python train.py --n_layer=13 --d_model=384 --n_head=4 --n_kv_head=4 --head_dim=96 --d_mlp=1536 --vocab_size=4096 --activation="squared_relu" --norm="rmsnorm" --norm_place="pre" --norm_eps=1e-06 --positions="rope" --rope_base=221000.0 --rope_fraction=0.5 --qk_norm=true --attn_scale=0.153 --bias="none" --tie_embeddings=false --parallel_block=false --extras=["some layers without attention", "local attention windows", "paired heads", "shifted keys", "gated attention", "capped logits"] --init="uniform" --init_std_qkv=0.0187 --init_std_o=0.00366 --init_std_up=0.0187 --init_std_down=0.00183 --optimizer="muon_variant" --lr=0.00957 --beta1=0.95 --weight_decay=0.0077 --lr_head=0.00813 --warmup_steps=145 --schedule="wsd" --decay_fraction=0.654 --decay_shape="linear" --final_lr_fraction=0.05 --batch_tokens=65536 --seq_len=2048 --doc_mask=true --train_tokens=772000000 --steps=11780 --dataset="wikipedia_en"
Each number is 200 + 20 x the weight over its row's rms, rounded and kept within 0 to 999. Layers, rows and columns count from 0. The size before them is the row's rms in percent of the matrix's.

# layer 4 attention value, 384x384, rms 0.199, rows 25-41, columns 192-287
103,198,173,209,257,200,206,194,177,207,180,195,198,164,181,209,192,212,167,168,218,196,229,179,142,212,203,224,192,207,163,232,203,220,191,173,234,205,192,214,189,223,208,202,183,209,201,222,207,153,209,199,225,191,220,217,198,183,206,235,218,221,173,195,218,214,193,194,206,214,208,174,189,200,190,218,199,156,158,171,215,188,188,207,165,157,182,219,192,238,195,245,197,202,207,194,246
097,208,218,227,210,197,199,187,216,224,197,229,224,188,196,189,210,180,186,237,182,215,213,205,196,229,210,201,212,216,237,207,211,170,189,211,199,214,204,184,167,204,197,191,240,202,186,204,189,228,177,187,204,213,215,170,201,196,198,185,180,187,218,181,202,162,251,175,162,220,172,185,187,127,193,210,206,201,243,203,184,197,174,222,194,200,217,205,222,175,178,223,201,229,174,200,199
105,207,206,217,201,190,193,210,213,197,236,195,212,191,237,223,180,167,178,224,205,217,193,193,232,186,186,238,209,236,182,217,188,217,204,189,174,193,188,187,205,229,206,189,203,185,207,211,192,244,238,243,222,223,226,171,147,179,194,226,214,205,212,202,202,190,207,172,192,178,237,182,216,214,196,181,217,171,190,213,199,238,195,188,239,188,191,195,179,189,189,209,193,213,211,240,197
101,152,204,189,213,209,199,208,207,202,197,215,188,179,184,220,227,220,201,202,202,186,210,175,233,211,161,199,200,218,221,172,175,215,237,175,210,188,231,194,176,197,200,193,160,171,231,191,212,217,221,186,187,192,201,183,213,170,196,201,189,219,232,219,201,186,181,185,206,221,208,212,197,210,218,238,201,211,182,234,214,159,226,200,203,220,183,184,212,192,208,209,221,196,223,206,208
100,202,196,189,195,151,216,156,201,200,183,164,203,200,221,185,161,219,187,214,221,211,201,191,214,174,219,198,194,181,201,200,200,218,174,218,213,190,166,196,207,197,202,212,211,243,201,172,211,205,164,193,186,223,220,185,179,186,195,202,193,202,220,214,210,210,181,218,220,172,177,186,196,218,193,173,155,226,195,230,188,220,211,193,203,163,167,213,219,165,194,234,245,193,190,227,199
100,209,199,177,177,197,202,190,201,202,207,218,182,204,196,243,212,205,154,210,203,210,179,187,193,178,189,177,201,191,190,219,212,189,221,188,197,181,174,191,185,217,181,225,200,218,209,174,202,225,190,206,211,223,177,206,172,189,219,209,213,213,192,233,148,254,165,219,206,215,237,177,210,190,195,198,188,252,205,225,222,236,197,228,228,182,196,182,188,242,207,163,206,157,179,198,174
103,200,194,186,222,209,203,196,191,184,196,223,193,203,175,219,205,231,204,189,186,219,200,200,213,185,206,180,219,183,212,238,189,213,163,169,212,224,187,198,201,204,222,200,174,206,177,174,167,228,171,202,196,211,220,212,228,208,202,194,236,297,205,211,238,201,183,214,187,206,211,174,185,197,234,211,192,213,190,192,208,221,210,201,212,203,192,181,229,206,209,203,207,186,177,192,212
105,192,191,226,206,198,236,187,232,217,191,208,204,212,199,191,177,203,158,233,224,200,228,236,208,200,222,223,200,183,195,186,226,199,182,195,195,173,200,215,178,168,217,230,163,199,220,200,210,191,234,163,193,203,212,195,189,188,214,178,205,203,208,184,200,185,219,206,171,161,158,207,216,206,152,217,211,181,183,235,190,258,188,176,169,257,224,196,225,154,195,220,212,160,205,214,191
099,171,232,208,224,216,192,202,189,203,181,176,170,196,230,221,198,211,214,245,207,195,191,198,208,215,199,228,212,200,232,216,183,203,189,221,221,195,190,204,195,189,198,214,214,171,179,185,171,192,216,209,196,216,203,182,225,187,241,200,211,182,203,179,217,174,217,194,220,205,192,231,216,229,214,200,150,189,161,234,184,189,173,209,205,182,201,209,215,210,211,209,215,228,211,177,226
099,205,235,187,216,166,222,220,189,200,224,184,224,162,201,179,189,238,192,211,218,177,205,184,182,176,225,209,251,190,191,202,205,213,223,180,187,215,173,220,211,206,200,191,174,211,194,165,180,242,200,185,189,195,219,197,187,227,207,189,185,201,253,231,176,194,218,186,205,186,207,234,160,200,204,220,197,174,201,194,197,204,211,219,200,169,222,185,183,201,239,195,201,190,198,181,208
102,211,191,171,213,192,209,176,193,182,153,179,208,232,196,217,206,199,216,212,185,193,197,213,205,221,187,195,203,199,246,208,195,213,198,190,203,224,197,200,203,220,196,184,200,204,216,187,212,187,220,222,207,218,216,205,182,210,185,174,189,220,184,216,208,191,215,209,203,215,197,198,219,234,216,182,212,238,191,225,189,148,208,189,201,207,255,235,227,209,210,217,222,210,170,177,191
102,188,211,223,249,200,219,214,186,181,185,218,224,186,154,182,187,197,215,199,157,180,197,182,188,242,210,189,158,184,204,237,205,190,207,202,190,224,186,190,189,222,190,212,184,188,222,212,158,176,219,217,190,219,179,233,195,184,183,189,201,222,218,209,191,189,182,194,201,165,193,168,156,174,169,209,183,208,197,194,187,176,210,155,207,169,191,170,216,220,207,198,221,194,213,240,205
102,190,188,162,228,191,189,187,196,149,160,192,188,195,211,181,218,199,217,184,194,189,200,215,219,209,216,206,208,162,189,226,206,194,203,182,173,190,223,173,187,197,204,200,219,193,205,210,148,180,206,218,180,186,231,167,205,192,167,221,218,205,182,218,208,215,216,172,196,180,159,219,209,152,219,215,211,200,159,224,183,180,205,178,181,206,197,177,203,190,178,198,198,216,198,201,232
101,193,177,202,195,178,193,207,176,214,197,223,192,217,265,203,176,218,206,235,199,182,196,203,230,199,218,213,218,207,204,229,178,254,197,160,202,197,230,265,196,190,180,208,195,195,222,185,196,208,214,188,202,228,187,194,199,184,210,224,224,212,189,180,205,188,194,209,217,215,162,212,215,221,206,209,189,212,187,194,175,203,221,193,190,233,198,201,180,199,191,224,213,207,200,147,169
099,221,185,185,211,227,239,208,204,209,171,179,182,174,188,203,207,192,187,195,236,199,171,238,208,195,193,171,221,198,226,189,175,236,237,210,188,184,196,207,211,216,166,224,180,213,183,201,197,214,229,226,209,159,206,190,192,202,196,238,218,198,208,232,215,211,199,210,175,198,183,187,217,195,171,183,217,207,202,183,205,223,178,196,210,211,199,229,177,197,182,199,190,192,171,235,199
101,206,203,193,186,194,192,185,208,188,173,193,200,200,245,179,220,179,210,207,192,188,186,190,210,196,224,184,208,173,185,161,170,200,206,196,201,184,203,201,207,225,205,170,200,213,180,188,205,204,200,190,220,183,137,199,231,214,190,178,176,179,188,159,225,205,185,228,166,209,191,228,210,178,242,217,194,239,159,215,178,216,199,160,154,218,201,189,177,203,192,187,192,205,187,212,188
100,220,245,198,207,188,197,192,246,201,202,174,223,214,171,232,206,166,178,201,187,176,243,207,185,212,221,195,210,207,210,184,170,230,207,198,229,216,204,174,174,214,187,188,199,211,198,194,167,229,210,173,189,200,203,208,203,169,180,216,221,204,201,227,204,233,213,203,212,229,189,187,227,228,230,210,188,204,221,211,205,208,211,192,189,230,203,196,201,185,165,200,201,169,203,196,193
# layer 4 attention output (transposed), 384x384, rms 0.184, rows 25-41, columns 192-287
102,224,176,201,197,218,211,210,241,201,213,214,177,210,203,211,203,195,220,226,205,212,189,190,155,179,229,171,173,196,172,201,176,195,207,204,213,229,178,196,215,201,181,190,216,210,208,165,196,217,199,180,192,198,136,192,231,230,221,186,189,180,206,202,239,186,176,204,214,212,194,180,233,223,194,209,213,214,242,221,206,206,156,197,199,180,197,192,177,186,221,179,179,202,188,235,217
098,199,228,192,180,218,183,187,181,228,170,164,229,233,195,163,199,189,204,195,187,198,146,177,228,196,193,189,204,221,203,181,201,203,174,165,166,208,221,222,197,195,208,190,217,191,233,182,218,215,185,213,207,204,192,209,202,224,197,215,228,218,203,258,154,209,183,226,239,174,199,204,223,202,213,194,179,186,207,190,182,231,189,221,211,210,205,210,196,188,224,184,192,194,192,160,211
108,207,203,201,224,176,255,181,170,216,228,194,191,162,184,208,193,222,199,190,210,233,204,190,169,228,171,183,173,218,214,160,196,195,213,222,208,212,205,229,209,215,196,248,223,190,236,211,212,185,166,185,211,196,194,200,177,224,214,226,214,192,173,189,241,196,203,212,161,207,162,181,183,146,218,208,205,233,195,208,232,174,181,181,210,235,198,207,212,196,190,207,215,195,195,167,200
103,204,193,212,190,201,211,195,196,168,200,185,178,193,192,193,213,194,252,197,230,185,227,189,161,201,240,233,171,172,168,240,204,243,188,224,189,220,214,174,198,180,179,213,212,200,180,183,230,157,222,211,191,211,199,191,202,230,188,174,221,209,196,201,218,205,216,231,236,224,168,201,193,216,195,137,182,176,195,185,222,196,185,178,217,166,224,171,188,202,195,200,193,196,173,235,183
096,203,221,192,199,216,159,193,164,191,195,209,190,196,184,215,231,199,197,200,199,208,182,197,185,229,197,186,180,179,183,211,185,216,247,213,196,225,223,173,196,211,202,184,172,184,176,210,189,203,231,210,221,189,194,229,211,219,203,200,183,175,197,210,185,201,187,170,212,224,212,191,198,199,165,206,212,201,169,204,188,198,220,210,206,187,181,226,191,189,218,182,178,182,206,212,232
101,198,199,208,248,190,157,193,206,180,196,196,193,213,177,229,187,203,240,208,203,171,227,220,178,226,187,163,206,188,174,193,183,183,170,212,232,207,194,182,173,182,207,207,191,205,198,229,222,219,173,186,215,167,179,233,179,234,187,189,211,230,203,187,193,202,210,197,166,173,212,232,185,224,209,212,212,203,181,205,203,223,193,155,214,188,223,205,179,257,195,208,182,232,206,192,199
102,189,210,218,178,174,208,200,233,189,215,193,192,174,185,203,214,175,204,230,200,213,211,249,181,211,159,141,194,204,189,208,216,194,202,205,215,176,212,192,193,203,242,193,230,185,180,195,220,145,212,220,206,194,224,208,221,189,179,198,161,163,208,198,202,238,218,175,223,206,201,203,211,207,200,199,216,191,217,216,202,194,201,202,195,204,202,179,187,203,194,205,208,232,193,169,207
108,204,224,178,205,174,198,211,167,184,210,220,206,228,221,211,211,206,191,193,166,198,177,193,183,213,169,230,212,189,189,185,200,207,197,218,188,223,204,175,202,208,212,159,209,178,236,225,195,225,205,211,175,189,171,191,212,243,215,192,168,213,180,214,179,194,183,201,221,233,197,168,165,190,190,184,189,199,207,179,156,188,246,150,198,193,194,178,177,209,166,192,206,200,142,190,212
097,221,187,197,155,201,208,176,182,244,206,203,225,218,212,167,172,197,197,186,193,246,196,216,219,200,210,212,246,209,217,189,193,184,203,205,180,189,172,192,243,200,218,231,222,200,221,219,195,196,189,235,194,193,228,204,198,258,204,213,156,185,212,203,199,187,166,213,203,235,200,182,214,190,186,235,213,178,177,190,224,216,206,186,174,223,181,234,196,194,208,212,197,208,226,205,175
099,174,160,188,228,247,234,208,217,194,171,185,211,197,204,219,214,187,185,214,185,208,232,189,205,168,212,206,225,196,188,187,189,252,202,182,231,207,219,201,211,204,202,193,186,201,232,231,206,201,203,209,208,201,249,202,195,161,163,217,174,210,204,205,175,196,216,257,196,209,193,147,264,221,200,190,241,203,201,193,188,192,165,196,214,229,208,225,188,224,200,211,205,225,198,167,227
101,200,159,215,201,243,191,212,203,209,202,201,190,208,204,189,163,203,191,148,215,155,198,216,187,214,212,180,167,168,196,192,210,201,213,184,210,213,217,227,209,168,210,216,194,179,180,205,171,169,176,191,205,174,191,208,216,181,214,207,207,214,213,207,176,187,195,213,215,189,237,205,191,183,186,217,198,188,227,234,193,173,200,223,209,203,191,164,211,219,196,199,212,221,209,194,217
099,171,230,175,182,212,230,199,204,166,202,194,202,173,214,190,198,188,205,213,197,201,215,190,204,187,179,175,188,217,217,210,211,201,202,214,206,221,229,189,212,194,203,208,213,189,182,195,194,204,221,185,214,174,197,208,180,211,174,176,180,200,227,213,201,181,197,175,224,189,221,216,194,243,177,214,229,189,180,245,209,218,159,197,192,225,213,229,189,202,195,240,222,232,210,234,215
106,215,187,223,193,199,185,192,191,234,213,244,215,208,186,222,193,175,206,224,152,188,215,192,211,160,234,184,201,203,211,179,173,195,190,232,210,212,170,228,215,201,190,190,203,207,226,178,217,175,219,228,190,230,201,243,187,231,214,218,195,240,223,196,200,187,191,216,200,223,201,191,196,207,197,185,182,163,214,205,213,241,202,208,208,181,198,170,209,208,205,168,205,222,205,201,219
097,174,199,207,166,196,204,210,198,202,213,188,182,229,201,180,218,185,181,218,213,200,234,201,223,200,170,194,180,174,177,165,227,171,220,228,185,205,195,221,176,188,206,183,224,175,182,210,199,193,182,194,207,208,217,203,209,206,194,180,213,191,229,198,214,206,183,199,184,203,209,181,192,184,189,193,197,191,185,235,224,194,201,216,187,240,164,225,186,211,203,184,191,204,196,201,192
104,221,244,218,196,196,190,193,198,206,194,225,212,236,203,210,178,201,226,222,171,222,196,206,219,213,196,213,194,204,179,231,198,183,193,200,188,184,194,195,182,148,215,196,202,156,202,207,207,166,206,208,207,254,204,222,186,207,204,193,185,191,184,188,197,216,227,190,195,186,201,181,199,233,219,213,197,190,197,157,205,184,206,214,205,189,184,185,206,210,181,193,189,207,216,187,214
097,217,214,225,176,220,201,225,186,196,191,195,197,214,144,192,187,223,217,195,195,176,240,195,197,180,167,235,238,197,213,241,209,233,172,196,194,169,178,184,190,156,199,234,201,177,205,206,202,204,190,207,197,210,231,209,182,199,211,169,209,223,213,201,152,191,183,191,178,209,192,225,216,178,175,209,174,180,175,176,161,165,187,207,188,204,203,205,208,222,209,170,186,174,223,224,247
101,179,184,217,199,225,191,192,186,209,208,217,181,178,182,204,179,212,165,183,209,193,207,185,196,183,203,224,194,203,179,217,225,199,204,195,233,228,202,261,222,218,208,203,218,198,152,208,184,199,190,179,219,213,190,211,196,211,191,180,207,213,172,206,144,203,216,173,212,163,184,218,192,223,210,193,217,182,184,172,210,171,156,179,211,195,186,185,202,201,234,191,230,197,213,188,212